Part of a small language model's weights.
Size: 13 layers, width 192, 2 heads of 64, 8.26M parameters.
Architecture: no biases in attention or MLP, normalized queries and keys, capped logits.
Training: a variant of Adam for these matrices, 301M tokens, 9171 steps.
Each number is 128 + 24 x the weight over its row's rms, rounded and kept within 0 to 255. Layers, rows and columns count from 0. Numbers have three digits each. The size before them is the row's rms in percent of the matrix's.

# layer 9 MLP up, 768x192, rms 0.123, rows 729-743, columns 0-191
098:110139101114073138129123147143127125097127092107163143073109119113124163111131138135115147127149146107098146121112185132126103127109112180148127196072155129122140151146121160172133142178143138139195085124127127180137132119155139150125138119124120161129127134096109121083122094107141116062125092098168134184134078160136100146132107108125133139096134127130140101107127112112127109104110147150164140095109159103134144134116138090164139125114181169156111155126158143113118125114173111133129115130142157109130135119132165106139117127165113117161125115144095146104169125125119150141
097:152121095153137170140144163106116157161155149118134165075142121140102132161127178136154162098156164134137118095141124125169105187128131153132159157123165156119109149109153120148121137099158156158118154155163119169142122096118147116111118127116145150123152134159125110083148098161113088066136138118137124173147137160093050144122132112155149095135115117095161102116131108097117126107156129133132139084116116117136132141125142156191162133117145139104140154143165159114123133120113125140117167119151111120105106138108109074128133127112138143127152132145070146114159116110143150101
096:123117120177112105162170103132122182158180084172150130190124094145157177110131142149117127083120136094087136149105139120134112111105106103157110135142130134121127148126153122133120162119110066164149115146151114139125167124108135114111147128109100130122123095134163163116096106144156115068145101113136135115063113108141111092163099171110128114178155171136184123140124128108137135115132144119120134150159135112115156118133127147111101123126168163114109154104124141120123170147151091116146108114110125116161137115135127106114118111158144128113108121137096131150160116142195106112
104:118116077096122164121088140121101082135140121137167100119119120113137148107117142114163121119161110134129140145134155134109125110099133138128147124122135125140177176084133130151131166152160094135140124108101113142148079123094130130130139113151116129131091141102132170109127109109128129112129135124137125128098084114146141114178125150141187112153124136167108086134108143163112112130068110133177127145141125108104159130081131161138123159123165153129071149104111116147111178126116097116133117146128137186127161066107118100120168142135160110124125112125116182153136159060107096114
101:113125155162116134134108147144154118104132136108130098116142124130179125181131116131175104080119090141113118137081129129129055142106138113108138127116123107152154151168120140121133102181109132178104137170134142133108138132119157125140160130118137162134177109141125181125119136107145116162159103106137116074141167111105128108130154097111165129165112163104138113150072074126164080135126150095146102129127145142133121165098133125130093110135090142135155182137142174140123101137149145103116114145153127119141141131093129128135155098132123106145170129141141162135122145084153162171
092:105161123138126155126145133114166111145139132124119111142133113130146125115126193135101157126117131122120118158154134133174063168121155149070141137113140159115126115146114150129128153138146158146127122121097096124125176120122101135136121127092101152128135174127136127152095157138172146120157157060158063133113110130151098134121118148135133103128128120115146111125129120118097097126130140120141138124135138165131163120117138080119187152086095126095135146111094175116144141165137146173133133139120129139168128144099130145088126108134081107105161144089115136156217148141175121141
099:150112077114107125130178157142178150143119107140168099176184145142095171127106113182125158138101119137125152119082109091122164181094127134122148143108124157153147157130153121159112143139126124142130143107112117119081175104086118118143111113157130141154103152129160109139124108103115127110075105123105188149154109143117133103141108141094160112152142167120128105145113133132153096157135118096132141134123116111127148116119148133050121190099162101150126163088129136154146142149136093141078137169134138107149140118120138120137152101128128141105160145127131110138115106133130121108
106:110138119157079124144155162117167124151132145171153103132135130083114153174137087111132126138129103109138123144072088084184109113135145120103159109093145128173116148110145134160126147117171124126160143114105106107164117126122137121122103114159094160134123130105150137117162114108109102124101160149149130123071095114127156135179102146114111151119124145108189109148102118157132097113170116120112157126138138171117127107097153157112110115132121136170117100151114141151107122106162146138102126172122130128164111082108119109113176099077094109162165163101144104110139126105127128126
101:108096117141157142128149131098139159204143144125164117110105126128175134133139080137088149134101149103164142115086142141181095145137113147125103170110093126135134149084130143115128147147107150121148121139155099112127114097118152153140111098122111168109135152129093127101134133154160109146145177121139128150104113078196125122100121109126109153168122147106131125130090097135127109141118180125147152128125142125140122122093157125114159150155128152165131164163124108082107106117177133149164128142129158099142130049109110081163137111155114148134122154142150125148150139120129134098
099:140118139184148166152101132121122157113126105153133127103151162144135126088129144182110164131111135131122115080106145124139116102143105155124152146100108111147052134101114146146154106125076117127102106135119074135134139165157118112125102102161132124108091096112106129097122128112119143132145155087116161142107119091156116141147140129107141117114128184134136113155101112158141104127167153122128120116116121077109151120130178108138122149156133116185176151175118123111099157124162104135120105134132137162148084119096178099115147138119121141121140108114113119101164082072137168140
103:109084092156104145152080144073127142167131130125088145094143151137139133128165117109190148133105152113138136136143138106163106153132116095107128148103130153115121140119130103154134150145155109158114115173081128132116108152089137124143156134113134140117140142095112151128142104128112111111116157105132129100110127142121173104181098153123127132170125131144148111121118126145131111134114145131096126082085123128102150169122142192130149130154149119168120153128142127123050128110138123139136067148136184136138136078137170165114150139110110116126141133128057118143109065136129128105
094:112130110111138103105168126133122083113132070182108099073174122109119127104139114145154117140177116141135130141121141076107134127133149093088152110095126114130163140130103148154131147112092093154089074148118150135138145128082104103148204109148112154106090131118068132141168157108095103159113139091153161121128107129135127139138128119136139144136155124094119113117132096127154099098112160161122134140121148150118138057124133148151113126112117111153114085186153146101141141142152081140133123145165154155109124111120133138093143101132124117110135121099157153129131143114134133122
107:136083144128141160126164125155128159112138108162145155142135117127135132190144156103158135120090128145171112118105137084154103150136118135160097125142133148149132153098090089142141160121158130125066153118139146118111138125146132138140115122140108109155132114131132176126085087155146112122123125125123139105118117095149102110138127149138150096108120166143126062126110126121120136112136122110127134109104141126128113072129144118121127193114195124141131143091101151103115103084115098114102127121130085136088098077095168133086176136144098093153172169112111147139110111103139147170
084:114161124154144132132078138120141144096121109138123089119164129142140207098164109149152138184140107150121132135070127104133130164111141124111132149130119139111141144098122132148125115128103091105131124098141164084123106102124098101144122117139127174185090124134137119129128083109080106118140157130183101083136088109122138084162122125106158168118097137124111164135119118155134120103138125148094120105140125154091112119128145154163106130124127154160114124124171140108110155104212146141155091160148143127146119105109115127095130148156163154119128127130116128142122088170137129096
089:145117141170118163085080125116111161128145109136143136115132156115179138130171132121167142126157154096109104136140132132182145127105165154138114152128117155099097121083099142126160145134158154155173135107113143137107140099128160163112147164104140157128105117142101103150143134133168110081126098111105131153127123131119122143118131106123123076114106125115152169081111101135150114108103108122128100114118128160148106083154093125101105122155143156109137175109113149118096144087114117136120100124154101114141062145114192111141123109156123072144129112154141113179111138157159099150